Weights of a small transformer language model.
Size: 10 layers, width 64, 1.04M parameters.
Training: a variant of Muon for these matrices, 123M tokens, 6473 steps.
Each number is 200 + 40 x the weight over the matrix's rms, rounded and kept within 0 to 999. Layers, rows and columns count from 0.

# layer 2 attention output (transposed), 96x64, rms 0.327, rows 32-63, columns 0-63
165,182,206,219,231,194,199,263,295,266,266,109,184,238,219,175,232,228,270,156,154,195,157,199,181,195,250,183,165,262,171,272,257,163,138,229,244,208,163,197,232,127,261,306,220,198,250,227,259,158,228,199,230,295,235,157,150,245,248,232,200,194,258,160
207,206,140,216,180,165,192,297,97,203,219,225,238,247,178,155,111,203,145,165,214,194,186,235,193,210,202,168,194,171,238,189,305,225,185,157,190,250,161,261,179,176,246,229,232,231,168,149,112,245,126,154,246,184,193,192,197,224,234,176,146,185,197,178
153,99,294,234,188,271,195,190,261,235,191,236,243,151,249,250,200,211,116,358,210,166,185,242,256,191,233,230,176,271,208,153,238,219,222,138,232,200,242,162,236,192,177,282,194,206,128,204,207,231,235,225,155,157,190,202,96,197,190,68,151,212,184,155
181,237,233,178,180,158,279,153,199,152,266,286,233,125,156,140,225,257,229,203,250,190,238,196,241,208,246,201,239,164,149,193,212,249,169,145,204,227,189,191,136,260,217,201,244,174,172,115,163,216,250,142,153,202,261,254,246,167,224,282,232,135,181,284
145,230,125,219,146,251,176,161,110,253,145,83,175,184,220,117,176,192,225,189,314,215,252,185,230,205,232,175,222,213,271,144,149,253,275,200,229,261,189,188,145,204,116,52,300,191,201,220,193,270,150,282,195,164,242,200,270,196,243,248,222,243,193,249
219,186,169,208,188,197,229,134,175,174,264,195,168,193,212,154,155,148,122,184,228,212,184,181,221,184,175,161,203,189,207,231,188,179,221,160,140,174,199,197,182,194,218,163,204,268,225,177,167,220,135,253,241,191,222,178,177,193,173,189,256,237,182,190
164,156,126,141,225,189,65,202,287,176,181,64,131,158,174,220,255,193,285,194,206,168,148,182,218,144,262,227,167,172,281,186,116,214,164,154,221,214,219,170,196,229,117,203,224,203,136,212,142,140,178,174,216,239,142,183,124,169,224,201,157,201,192,311
242,258,200,189,210,209,224,255,201,239,294,141,186,209,180,216,240,172,173,169,207,118,156,171,272,235,264,175,255,210,180,138,239,206,171,206,186,191,230,185,171,191,207,265,203,211,231,125,164,173,172,191,170,155,284,194,159,160,177,186,252,234,203,186
230,159,275,241,172,186,298,183,210,173,157,271,215,157,234,190,205,152,195,200,153,228,137,211,174,171,246,190,129,231,164,232,232,216,156,202,120,192,212,190,205,106,182,245,143,168,215,193,227,289,238,209,210,171,216,210,289,154,239,218,205,263,138,270
175,245,104,244,155,187,241,156,201,236,141,259,202,193,175,159,190,123,157,159,245,163,247,204,176,222,183,150,201,217,126,186,151,185,207,132,236,189,226,263,196,176,198,207,211,242,170,202,165,252,183,196,111,180,169,153,262,150,160,82,169,166,187,161
184,197,141,289,215,178,254,158,233,126,209,273,156,210,191,101,233,112,189,198,179,236,198,143,206,194,175,197,159,164,130,229,200,198,211,160,159,174,227,138,229,184,218,195,251,276,205,215,122,226,112,174,244,224,245,216,82,238,169,102,84,209,234,168
177,261,225,165,208,184,196,239,194,197,247,287,227,181,209,219,323,223,259,136,205,231,171,128,188,193,199,188,220,154,154,231,221,268,116,171,214,236,240,309,64,270,172,262,217,163,206,106,167,211,176,192,164,332,279,176,165,249,288,184,287,175,199,258
203,196,162,212,246,159,313,197,245,207,246,168,176,161,234,205,173,221,254,245,173,207,194,260,287,188,195,180,158,231,247,202,213,253,204,210,144,146,164,195,197,178,238,200,267,156,241,152,199,166,177,196,264,211,191,207,196,212,256,207,232,213,257,259
222,222,201,196,249,147,162,210,211,212,189,277,154,190,202,199,250,177,200,195,289,153,184,241,215,127,188,189,182,161,163,158,172,213,210,149,209,152,280,170,186,174,149,191,191,222,211,217,159,132,231,147,200,229,247,200,215,159,204,156,185,182,142,177
127,178,96,156,259,171,178,261,270,168,197,90,154,165,214,168,183,197,248,165,142,178,136,212,208,234,270,203,207,173,151,203,185,215,149,186,215,197,232,205,171,210,190,304,212,237,164,182,164,224,212,171,249,247,185,165,157,214,195,176,295,173,208,154
261,249,277,221,174,216,238,172,118,176,206,217,248,199,240,201,202,163,190,203,242,198,206,179,187,250,192,224,203,116,237,162,210,229,173,155,308,254,201,217,156,288,192,175,306,208,119,136,195,197,202,208,218,200,183,214,275,288,155,233,210,214,191,114
167,191,145,200,304,153,200,227,275,99,158,90,193,208,164,193,211,214,239,277,202,257,258,210,191,182,176,183,166,131,128,307,217,159,152,250,126,204,154,226,227,208,153,221,223,180,244,157,161,227,172,200,247,227,189,210,243,177,216,236,204,204,229,196
245,164,237,169,127,248,180,214,197,259,263,215,193,214,213,241,179,132,187,200,173,170,155,244,187,209,235,214,207,183,217,219,181,111,263,218,190,162,200,157,223,132,184,165,179,235,206,202,283,176,264,220,213,234,218,262,242,145,160,228,193,239,168,161
216,242,195,168,249,244,225,202,194,262,213,252,182,228,150,173,200,220,173,143,157,125,239,173,202,236,206,182,194,218,126,203,274,123,196,209,185,184,221,156,208,161,219,213,241,164,201,214,172,175,252,210,199,256,233,207,193,168,171,206,169,165,222,166
220,231,164,213,162,205,92,152,156,155,129,239,119,225,209,153,259,231,215,215,311,237,218,150,194,153,180,224,220,197,211,157,196,171,191,224,190,261,188,185,207,237,143,134,247,197,192,214,106,179,222,221,264,177,186,299,226,187,212,191,223,204,153,211
177,172,178,286,253,263,157,280,222,193,172,61,220,259,228,201,221,147,125,231,164,192,179,181,221,251,129,233,221,181,261,214,203,266,215,220,90,179,148,217,195,174,306,230,215,207,195,206,254,241,176,218,194,179,233,215,218,226,215,187,164,203,177,206
205,308,264,211,150,229,173,203,206,264,162,256,172,209,197,200,185,190,125,201,316,152,126,226,207,233,213,248,185,140,215,156,142,218,288,171,322,211,221,204,253,236,157,257,221,230,200,185,139,192,230,176,137,225,287,186,163,233,147,186,168,228,213,164
222,208,276,153,296,122,190,223,243,147,200,187,197,230,250,221,189,199,281,223,119,189,185,200,186,184,224,238,160,221,241,203,250,237,155,243,156,209,216,210,173,264,118,244,184,139,236,180,155,215,201,207,192,193,171,232,184,178,196,178,286,228,264,248
243,222,257,168,154,205,310,222,150,138,203,251,153,221,253,221,174,314,237,205,228,245,130,196,121,229,182,202,171,164,217,175,197,187,201,245,211,214,197,197,232,194,164,272,179,176,223,249,194,223,187,192,276,256,185,214,199,149,247,232,244,193,212,228
165,256,192,157,253,191,114,213,252,160,204,104,140,95,165,208,192,209,159,171,135,108,196,157,209,203,286,241,229,221,131,196,209,249,213,254,120,121,260,148,163,203,160,184,133,180,218,149,148,139,245,172,143,192,249,239,180,148,166,222,207,167,214,203
219,198,210,274,206,146,216,93,173,139,185,165,188,99,222,195,149,198,161,241,207,150,245,170,191,179,206,214,263,228,150,220,184,229,209,195,177,176,196,150,203,181,173,172,124,209,209,180,183,181,201,237,199,132,212,164,142,192,193,239,218,249,151,206
234,206,227,241,265,165,214,233,203,194,146,240,226,183,202,204,166,214,200,201,215,210,125,232,185,207,198,189,179,178,212,255,270,239,191,205,278,243,175,298,219,170,213,276,82,195,212,230,276,220,137,189,231,219,172,158,209,197,211,213,173,240,204,142
93,198,230,196,214,155,238,244,245,134,173,92,174,161,216,159,178,191,227,174,157,170,153,240,181,182,230,133,204,309,132,166,190,117,192,183,135,169,249,161,157,214,184,103,226,230,214,191,164,171,206,261,245,115,189,176,238,264,139,217,293,221,259,114
232,185,138,147,220,95,233,201,95,214,249,221,183,296,211,135,169,165,186,201,147,181,192,199,195,249,204,188,179,193,287,161,216,262,185,227,185,201,247,202,168,279,161,155,303,189,184,271,130,175,160,222,224,179,156,219,99,300,219,133,198,176,251,122
174,195,226,153,211,218,155,209,259,194,224,205,190,163,159,221,266,245,142,254,245,223,218,182,145,192,203,165,193,176,173,190,142,213,174,241,223,181,282,244,253,215,163,187,202,157,220,203,161,181,182,135,154,213,145,195,227,197,201,141,75,147,196,145
168,271,179,265,189,263,216,180,190,217,174,120,269,122,184,166,208,219,162,231,264,238,227,156,183,209,239,165,179,255,243,168,201,196,265,212,186,201,201,211,260,222,241,124,233,133,254,222,210,249,149,204,262,177,211,176,281,196,241,172,206,158,216,220
276,196,224,168,193,192,126,209,168,236,92,152,164,237,189,242,220,243,210,196,211,207,227,179,189,152,196,224,252,147,245,241,210,167,212,148,187,223,256,214,182,225,105,181,182,182,165,208,98,179,207,191,163,158,149,251,150,196,219,204,145,175,122,244
# layer 2 attention value, 96x64, rms 0.458, rows 33-63, columns 0-63
221,177,155,322,146,184,238,197,145,229,167,200,196,250,244,181,186,225,232,181,193,143,160,188,130,156,242,226,205,227,213,207,213,243,255,213,150,248,185,177,144,146,229,215,181,200,207,270,213,254,251,217,178,172,189,179,229,206,152,206,160,207,203,200
160,179,143,162,167,233,194,241,206,243,191,153,134,217,137,248,272,200,156,223,191,170,222,222,130,138,157,159,239,235,154,139,201,167,202,202,205,170,222,156,267,112,248,207,186,270,134,150,155,184,246,285,199,187,146,169,212,154,252,157,150,215,254,196
264,186,162,129,134,128,225,211,253,218,149,256,193,188,188,163,236,189,255,197,155,166,235,228,267,189,162,262,222,218,197,254,169,240,231,184,154,237,203,216,175,230,267,215,195,166,198,114,216,187,203,250,195,211,170,154,209,178,211,217,230,196,190,64
191,244,233,223,203,264,233,212,180,208,180,161,179,226,247,212,177,268,239,236,222,220,95,157,234,194,176,171,237,215,184,256,149,241,210,147,240,224,156,201,161,204,173,189,226,176,263,203,181,286,223,220,301,266,164,180,238,282,191,122,161,218,145,178
265,194,165,254,198,199,251,233,250,165,201,218,192,242,286,189,252,154,169,218,179,178,153,193,201,168,213,182,180,147,201,252,174,261,243,149,268,213,203,224,191,204,124,183,284,167,224,170,173,137,268,265,245,189,269,238,252,176,154,239,222,223,221,199
99,193,264,165,222,195,180,203,247,158,206,195,207,233,182,233,158,218,208,252,213,232,151,240,204,201,277,170,86,209,228,205,152,242,227,171,229,189,164,216,220,202,163,191,239,171,149,213,258,277,267,197,199,197,181,127,180,208,220,87,151,230,179,161
226,215,203,183,171,177,167,171,221,206,226,254,223,165,171,251,253,207,159,163,169,210,125,229,216,223,209,230,245,249,163,157,186,203,206,236,144,265,233,223,177,168,191,239,170,172,189,151,260,127,157,207,198,237,182,190,208,257,123,152,175,141,163,217
243,167,198,135,128,230,149,174,187,199,207,208,218,169,261,143,196,182,215,204,197,220,265,232,171,133,200,234,180,181,132,201,258,153,148,208,141,214,160,227,253,240,210,152,183,151,210,108,140,164,216,218,160,136,264,275,220,201,196,202,235,160,169,224
136,295,195,180,167,219,197,172,219,182,223,232,183,281,241,194,215,185,198,201,241,180,171,210,201,219,177,280,196,186,227,229,197,186,178,196,214,215,171,128,219,237,188,224,207,169,189,165,178,162,156,231,267,146,188,169,184,272,163,191,172,199,181,209
237,202,157,264,169,267,180,227,224,198,186,224,158,302,260,120,216,184,157,217,170,209,147,134,195,209,227,230,152,269,195,140,162,129,215,192,173,163,178,144,215,216,152,153,204,143,182,194,182,140,228,241,205,211,239,126,114,164,236,222,235,213,200,210
204,127,185,166,203,138,211,195,244,213,193,285,192,121,284,243,272,250,280,208,137,211,137,168,229,200,244,272,127,190,225,248,183,198,147,224,153,230,245,206,165,256,182,219,125,140,230,157,184,164,235,202,231,234,246,159,233,135,243,230,171,214,190,135
191,190,170,225,259,165,184,212,199,234,252,196,176,218,173,177,210,178,241,191,173,200,251,214,281,160,220,186,177,206,200,248,184,182,216,191,207,233,165,214,194,170,170,100,177,253,219,188,173,171,221,267,237,151,213,202,228,145,147,218,194,179,221,163
194,142,186,164,178,194,174,179,204,181,204,251,134,186,210,209,214,177,145,153,182,200,156,126,229,178,220,227,156,191,155,264,227,214,234,190,201,147,167,166,239,239,195,239,200,204,254,190,229,201,190,220,184,168,148,165,132,179,225,149,203,173,193,224
117,198,198,158,235,177,213,190,241,212,217,189,256,227,233,219,204,213,204,227,170,170,178,221,206,155,242,245,102,208,244,210,189,293,182,251,196,190,204,155,201,223,150,202,209,218,170,199,210,215,204,216,213,252,159,197,188,295,233,157,191,233,228,185
292,244,179,238,286,160,210,180,229,278,206,246,240,212,263,164,164,207,179,222,156,241,157,183,212,197,144,180,243,179,228,141,187,226,172,250,212,183,187,218,168,197,219,239,163,171,141,190,236,246,257,207,230,208,117,218,272,197,258,217,147,204,206,189
143,233,185,236,200,236,165,158,177,196,164,150,263,186,241,164,228,234,280,157,185,215,216,189,207,235,232,216,91,220,246,219,216,214,159,182,204,227,200,207,193,213,137,201,188,230,185,219,225,235,242,200,211,219,182,247,134,194,234,180,268,178,205,203
204,266,201,193,178,227,201,191,175,165,225,222,158,109,192,195,101,186,161,216,214,219,219,172,192,185,185,172,306,159,173,187,203,188,236,193,148,124,238,204,243,216,278,235,276,224,213,161,183,170,241,222,151,195,245,262,192,192,188,233,171,152,222,235
260,181,155,103,136,187,285,199,181,188,245,121,233,253,159,206,178,195,192,201,212,136,200,152,182,206,183,189,221,236,225,185,240,131,190,199,216,206,194,184,193,170,157,192,141,183,265,154,209,159,163,283,197,226,191,223,123,157,197,240,204,195,231,169
189,226,267,221,152,249,244,164,178,231,192,213,220,263,195,216,157,213,217,219,181,248,143,156,198,253,224,211,177,194,142,174,158,292,237,174,216,209,141,128,161,208,184,165,170,218,222,173,234,213,222,199,224,221,171,241,210,161,281,135,207,255,169,178
147,189,235,286,287,267,147,156,165,189,166,162,182,174,221,215,232,228,193,226,220,192,202,177,170,242,173,178,209,198,271,172,232,161,181,207,195,273,177,222,239,127,295,209,176,177,178,218,225,236,163,185,186,275,219,273,201,231,196,166,172,182,178,281
187,229,169,229,180,196,214,174,210,246,242,215,227,199,255,249,169,215,121,225,172,234,178,186,243,198,154,142,215,216,178,232,171,145,258,209,238,194,205,123,197,182,216,280,195,214,177,157,229,211,183,155,129,232,179,145,240,220,262,122,185,175,233,224
202,176,213,140,199,112,148,190,168,179,197,161,230,165,267,175,239,220,195,144,217,210,165,213,192,178,241,143,139,212,142,228,213,206,110,203,193,198,180,155,159,216,229,177,116,193,187,204,207,170,241,180,210,169,222,191,233,159,221,211,222,205,178,162
219,236,167,234,206,160,205,188,171,142,254,238,283,196,201,160,161,207,258,177,215,243,263,221,175,144,160,211,158,187,206,186,214,234,231,175,150,171,180,189,199,226,212,153,169,236,261,184,140,181,204,144,182,240,261,169,236,206,236,162,255,190,233,200
150,173,242,103,219,168,195,155,228,121,165,191,244,179,170,204,232,243,146,208,190,165,215,179,223,192,206,176,216,223,181,228,239,220,187,224,179,241,179,140,207,229,130,240,239,141,158,141,213,179,211,206,145,245,219,165,187,200,204,203,214,184,173,201
227,224,228,168,217,238,176,242,215,181,118,261,223,232,203,207,212,171,133,173,223,198,244,239,273,154,197,220,245,139,183,178,234,222,220,235,206,208,196,209,171,235,136,216,171,221,158,159,183,232,204,202,208,222,211,192,177,173,185,253,249,161,140,250
232,193,198,243,206,189,213,206,170,238,148,157,262,153,193,187,188,192,247,111,223,184,231,228,187,142,232,216,155,157,211,241,290,177,183,276,159,188,237,255,256,201,189,205,189,227,164,170,188,174,141,164,166,133,215,208,195,182,220,184,191,204,219,212
164,194,255,183,274,256,162,176,244,223,257,226,232,224,232,196,228,244,174,213,218,125,144,179,170,180,206,211,250,178,168,173,203,210,181,186,204,186,225,165,130,210,161,189,240,136,206,213,200,210,226,160,160,167,146,207,254,226,149,181,237,167,237,205
251,242,181,212,302,107,233,286,188,238,181,260,125,277,229,210,219,181,161,203,167,188,106,156,156,207,240,101,200,231,195,206,148,217,216,205,187,135,182,168,130,184,196,112,157,166,224,257,152,188,187,204,248,169,185,176,203,247,194,235,188,198,197,200
121,185,245,196,207,214,152,203,189,214,217,228,197,160,127,178,239,219,218,252,192,246,213,181,152,228,188,201,187,271,216,201,215,193,163,176,217,235,212,202,254,215,149,247,245,180,197,253,191,138,198,191,127,189,187,160,149,209,241,135,193,144,245,182
164,202,100,318,245,245,208,196,196,134,152,174,245,244,149,136,240,157,209,218,194,212,169,150,210,207,135,104,200,211,198,223,140,161,196,143,246,202,196,228,186,183,206,192,207,259,208,216,206,284,186,259,229,246,146,209,321,226,196,216,192,146,173,237
258,192,282,174,188,221,139,188,162,138,218,185,200,232,177,290,168,244,200,228,198,194,167,159,173,245,211,172,149,156,219,192,152,255,213,151,150,238,179,219,190,181,211,250,169,205,170,213,220,236,196,205,177,143,182,148,197,223,279,201,207,201,137,201
# layer 2 attention query, 96x64, rms 0.345, rows 64-86, columns 0-63
136,201,145,203,205,148,187,175,181,197,176,144,205,166,185,247,210,191,198,226,180,216,205,232,219,231,218,208,148,230,235,177,192,180,188,214,203,201,190,199,233,193,187,211,214,191,218,200,168,188,221,253,162,209,201,194,204,215,194,198,209,207,245,172
200,225,202,214,188,169,219,152,182,194,190,268,192,228,234,192,186,178,185,193,215,155,187,213,234,194,174,210,197,200,175,179,186,220,229,167,203,215,198,194,196,208,193,171,226,196,230,164,152,208,172,206,234,189,222,189,225,182,219,192,243,228,201,169
221,213,246,191,202,215,194,184,193,215,243,233,202,203,209,206,161,219,192,226,202,204,168,195,218,175,207,205,221,220,170,220,189,205,209,183,221,187,213,184,195,232,211,179,226,199,186,172,242,217,212,159,236,184,193,164,229,206,199,198,236,212,236,223
161,200,190,188,210,204,220,215,209,194,215,135,223,197,182,231,201,201,160,183,198,207,218,207,186,216,161,184,191,178,198,203,228,188,205,225,204,218,180,228,229,220,193,228,175,222,206,188,251,171,205,198,184,197,182,195,164,193,180,201,182,194,216,167
239,286,263,217,181,239,252,153,192,197,208,241,243,222,192,179,194,223,219,187,197,236,249,170,204,244,194,191,197,191,173,206,174,198,181,203,179,198,202,197,194,227,198,186,194,158,195,204,170,212,190,231,211,216,185,179,191,191,224,199,240,174,212,219
140,130,153,187,222,213,192,191,203,175,150,67,221,178,152,219,221,180,190,227,191,211,228,195,196,210,213,221,176,177,254,182,231,171,158,224,210,220,183,202,211,183,251,209,148,236,179,225,228,184,176,230,168,217,212,234,171,216,178,211,144,201,171,181
130,167,187,230,203,244,185,168,222,143,178,158,195,168,169,216,206,182,219,209,203,180,218,208,183,228,196,211,186,171,232,179,195,190,211,169,215,205,203,216,241,167,251,209,200,239,182,247,223,176,195,193,177,211,217,226,212,219,179,204,169,204,195,223
181,204,197,213,156,139,201,183,176,183,237,293,181,220,207,189,181,201,187,185,179,191,154,190,216,133,218,179,227,227,208,224,223,180,210,214,167,153,195,161,187,194,181,163,213,186,244,194,170,193,203,185,221,188,207,203,246,195,215,167,252,191,226,206
201,215,209,226,161,178,299,178,160,195,270,263,197,194,158,191,205,216,200,203,178,166,155,226,212,195,291,199,217,221,212,200,228,217,192,240,181,187,201,179,154,187,203,214,236,195,228,196,225,196,192,195,211,216,226,210,224,206,209,153,240,189,215,198
285,239,244,204,168,206,251,175,184,214,197,262,206,220,222,188,191,238,220,246,225,239,192,228,235,180,170,177,228,184,182,208,169,212,204,164,214,230,209,161,184,180,211,217,225,137,193,147,212,244,228,206,209,189,173,177,215,206,178,223,228,177,160,267
225,217,180,168,159,205,272,104,247,218,166,171,158,184,226,187,216,146,144,205,111,243,176,147,164,177,190,188,226,164,234,162,143,77,229,125,220,171,236,256,255,166,123,168,240,224,247,211,167,176,159,272,230,220,191,212,241,283,119,250,165,172,263,140
209,254,198,305,155,224,238,133,296,231,197,153,195,148,143,189,238,180,171,193,257,146,192,147,281,203,208,192,137,203,74,184,178,180,198,197,203,193,274,234,229,122,215,187,224,229,197,272,207,164,161,169,227,236,239,132,207,101,272,208,232,236,138,177
165,176,279,178,232,247,218,229,180,231,225,219,114,279,108,254,220,173,263,253,190,214,125,171,271,144,244,170,157,193,259,152,250,287,237,171,185,171,240,160,197,162,236,154,217,223,252,309,318,216,228,123,123,221,193,186,145,197,152,201,53,154,203,210
215,261,231,170,186,197,190,185,198,112,213,184,109,213,186,155,283,252,315,213,195,265,211,121,166,190,174,185,249,138,215,198,229,188,202,235,230,124,126,231,226,137,222,173,81,164,231,266,195,84,294,184,190,205,138,259,198,193,225,225,322,218,106,291
259,194,318,220,229,141,176,137,134,201,296,197,183,114,231,244,180,236,172,255,155,273,268,229,140,175,198,234,158,185,209,184,283,168,165,206,139,225,269,213,249,206,194,266,63,205,307,174,207,191,219,256,200,295,119,158,204,203,249,191,156,147,286,239
215,114,245,145,192,189,227,221,193,236,173,235,200,109,198,121,278,174,112,198,227,209,218,92,199,191,101,226,100,282,234,216,179,237,170,260,161,110,279,169,154,284,118,239,285,193,241,181,230,161,246,183,205,171,205,253,242,172,272,164,192,185,209,238
184,124,173,137,239,166,205,207,136,194,155,254,229,226,240,258,203,247,177,190,195,203,185,159,263,226,223,248,190,243,152,147,277,80,228,208,53,109,180,126,157,257,270,182,176,162,235,222,109,132,95,185,200,139,136,200,103,192,207,218,194,270,129,125
261,204,283,183,225,248,349,229,214,201,180,143,257,144,183,273,109,191,193,170,111,162,232,141,125,189,248,197,187,220,232,163,183,315,195,237,162,71,221,293,198,174,164,229,97,206,97,227,268,209,196,150,137,206,238,140,221,200,184,186,222,202,207,231
144,369,307,135,259,169,151,250,228,196,207,220,179,178,209,259,168,263,207,151,284,92,274,162,180,246,162,170,165,138,174,232,229,218,212,212,170,196,187,147,238,215,231,252,238,156,203,231,182,157,129,176,122,221,157,167,245,216,121,230,194,156,201,140
220,185,87,240,245,179,165,228,206,69,147,172,223,270,162,218,217,294,147,239,161,283,108,226,239,203,140,102,157,169,228,143,152,206,92,184,172,213,197,304,212,176,170,194,248,204,177,213,175,164,131,152,254,200,91,154,130,254,191,189,213,173,246,206
161,217,125,277,220,161,225,188,114,170,207,171,270,258,222,98,204,133,148,74,147,203,286,187,196,187,145,210,238,157,202,137,240,234,107,137,206,223,176,192,160,246,259,92,266,243,144,95,170,204,251,132,137,167,148,293,180,286,211,189,183,192,209,173
236,185,179,239,273,111,258,205,241,183,133,223,199,143,250,269,247,215,173,177,257,228,218,258,244,76,172,224,106,226,196,232,190,198,241,164,211,140,84,112,235,120,235,177,184,218,163,206,207,187,247,152,189,182,231,307,325,157,179,184,168,98,265,179
239,237,201,253,191,245,266,149,205,121,197,150,157,159,275,201,206,231,245,222,208,151,158,210,239,266,254,327,184,209,198,101,197,184,229,174,208,265,201,126,193,181,182,167,347,133,183,187,163,211,292,168,101,227,228,100,159,265,233,136,236,209,246,286
# layer 2 attention key, 96x64, rms 0.347, rows 64-86, columns 0-63
275,210,226,210,218,251,190,227,235,236,183,223,187,214,244,148,186,183,211,149,212,192,211,173,181,173,187,202,234,163,184,221,224,240,224,187,211,184,196,206,172,192,225,194,174,193,185,201,223,194,195,161,227,193,211,207,168,186,194,224,152,195,164,217
267,187,132,199,195,199,195,219,208,236,206,153,201,168,208,187,178,184,239,190,182,272,235,172,187,193,204,201,196,186,209,215,202,199,194,218,190,163,187,223,202,194,226,190,203,194,155,208,212,193,239,209,178,213,200,208,161,224,186,248,159,187,197,234
131,214,265,187,199,183,239,231,186,166,188,239,183,263,148,232,277,256,201,210,177,171,153,204,148,218,242,189,208,220,210,201,192,193,158,237,172,210,237,162,164,171,144,255,154,197,250,239,189,181,205,200,168,208,152,227,242,165,239,115,233,172,187,187
223,201,199,200,180,204,174,197,201,188,162,249,163,211,227,167,207,207,241,207,183,195,197,180,213,217,236,231,196,205,206,195,177,237,186,198,201,199,209,186,158,187,190,183,219,169,181,208,141,218,189,212,212,210,212,215,222,229,236,200,206,201,186,199
202,177,154,178,190,155,190,211,197,214,192,239,175,211,214,192,216,193,193,201,207,201,184,217,198,176,186,189,196,196,209,198,207,218,200,206,226,215,212,225,178,198,199,213,223,221,208,187,199,209,211,180,198,200,206,206,199,207,188,211,194,206,198,164
244,239,210,214,224,220,167,199,245,257,198,227,225,202,255,161,209,148,192,165,233,244,235,220,201,184,183,186,174,179,197,208,173,176,213,144,195,188,214,227,259,216,211,189,222,189,168,195,152,187,228,216,196,185,225,168,135,186,140,264,196,222,192,237
230,201,246,173,239,232,195,215,217,229,193,143,213,188,210,219,221,199,183,213,222,203,215,208,213,198,191,195,205,219,181,197,189,182,182,190,184,198,222,197,217,217,173,203,192,215,191,196,209,201,196,212,204,172,191,182,179,170,190,210,175,216,168,203
172,194,189,197,190,182,214,222,171,150,216,214,190,174,165,218,181,252,221,218,178,136,171,193,174,255,228,208,218,238,191,187,201,241,214,218,209,220,201,201,177,198,206,220,209,191,236,226,255,235,175,172,208,228,183,227,270,208,252,149,212,182,224,204
153,187,125,165,206,102,165,277,156,223,249,238,191,225,188,202,197,221,198,145,170,183,164,186,159,199,219,216,194,216,220,205,226,218,186,260,186,200,187,200,186,224,193,193,218,214,227,217,171,205,167,159,215,194,187,214,220,194,257,141,216,204,282,151
177,230,192,211,183,190,231,182,170,223,231,252,197,233,196,169,223,184,169,182,178,212,203,204,192,200,268,218,191,196,213,185,184,223,179,227,181,186,215,204,176,204,177,211,201,221,176,209,166,185,206,225,185,201,219,216,182,195,194,181,247,210,208,175
194,179,204,138,210,211,198,153,189,161,126,203,161,250,268,200,173,162,193,205,124,251,253,194,135,206,175,213,249,191,286,182,163,165,218,165,187,185,173,185,207,234,134,194,180,178,219,167,180,194,228,273,167,166,184,275,196,318,92,233,148,180,258,168
218,256,185,230,168,219,258,114,292,218,190,103,157,137,192,190,224,162,135,213,139,199,166,139,223,181,202,192,183,172,151,163,165,100,212,152,224,186,246,269,240,103,173,176,218,237,225,241,194,160,175,231,213,253,202,182,219,196,176,266,180,181,209,129
157,152,256,202,246,252,214,223,178,290,242,231,145,248,152,279,186,140,196,243,193,183,148,202,274,143,230,207,144,223,234,153,226,282,220,150,170,195,282,159,169,209,257,143,274,256,234,257,296,252,210,148,112,219,221,165,154,172,128,214,28,158,238,166
199,242,257,148,163,197,185,195,172,110,248,219,82,251,153,163,284,228,326,251,187,266,187,114,202,166,180,173,229,148,224,166,244,212,204,221,224,109,150,204,231,129,214,153,116,172,276,306,254,106,310,171,157,229,140,251,164,192,199,218,247,208,116,280
242,210,303,238,247,148,157,138,124,178,314,175,186,118,223,253,163,233,190,267,156,282,261,271,141,143,210,226,184,160,203,194,298,138,172,187,165,235,249,203,266,196,209,252,36,208,310,149,203,206,216,273,197,296,102,144,204,232,212,208,151,152,301,255
210,112,257,152,192,173,217,208,164,226,163,211,188,109,205,128,258,182,106,201,236,213,223,96,203,193,90,219,75,288,249,208,181,253,182,260,166,112,296,147,157,289,93,237,284,186,253,187,232,173,259,197,221,192,199,233,247,190,292,152,195,179,215,248
173,123,170,122,245,151,204,214,146,201,148,234,222,218,243,276,203,256,169,190,198,202,180,153,250,215,228,243,181,261,159,152,272,65,230,215,46,83,180,124,152,255,283,179,154,179,242,218,109,114,101,188,179,137,125,197,81,187,203,219,208,271,146,124
253,201,297,166,223,232,339,224,211,209,170,161,241,140,195,287,104,194,167,173,111,139,237,127,129,178,255,193,163,251,232,156,173,333,181,235,129,35,233,291,180,183,144,227,104,192,87,229,263,221,195,151,106,191,237,118,228,192,159,170,219,202,209,234
166,380,326,149,246,174,167,242,234,219,221,258,176,164,222,238,153,266,183,136,304,85,306,152,215,252,145,161,159,129,171,208,191,242,199,206,164,199,199,137,231,218,225,238,272,149,207,211,171,158,122,175,123,216,146,153,269,225,107,224,193,163,200,125
224,184,73,273,236,203,150,221,201,62,117,181,221,289,156,206,204,312,116,231,165,266,133,217,257,222,111,88,148,151,239,126,136,235,82,174,163,208,199,320,206,171,163,201,273,178,156,214,161,173,111,167,287,190,92,165,152,270,194,181,200,187,215,216
146,224,133,270,220,139,232,196,93,156,235,166,287,257,207,109,203,129,143,65,121,214,276,201,173,169,147,187,237,156,196,131,242,244,91,139,201,216,177,195,171,241,259,89,270,241,155,74,182,209,266,123,129,188,128,302,173,289,217,175,180,167,232,159
221,158,194,250,267,124,267,185,244,173,117,217,189,111,232,277,240,238,176,191,256,210,231,268,234,86,178,229,111,220,214,267,204,198,237,154,201,147,80,112,266,112,260,171,170,215,167,213,199,196,224,160,178,175,242,322,326,163,147,189,162,117,262,198
265,240,187,276,181,251,270,138,221,111,192,149,151,155,287,196,203,255,249,227,202,154,178,207,236,285,247,338,165,223,212,107,193,188,237,190,200,279,192,139,197,175,187,191,346,115,196,186,158,215,304,170,74,234,237,105,152,256,237,156,228,212,248,289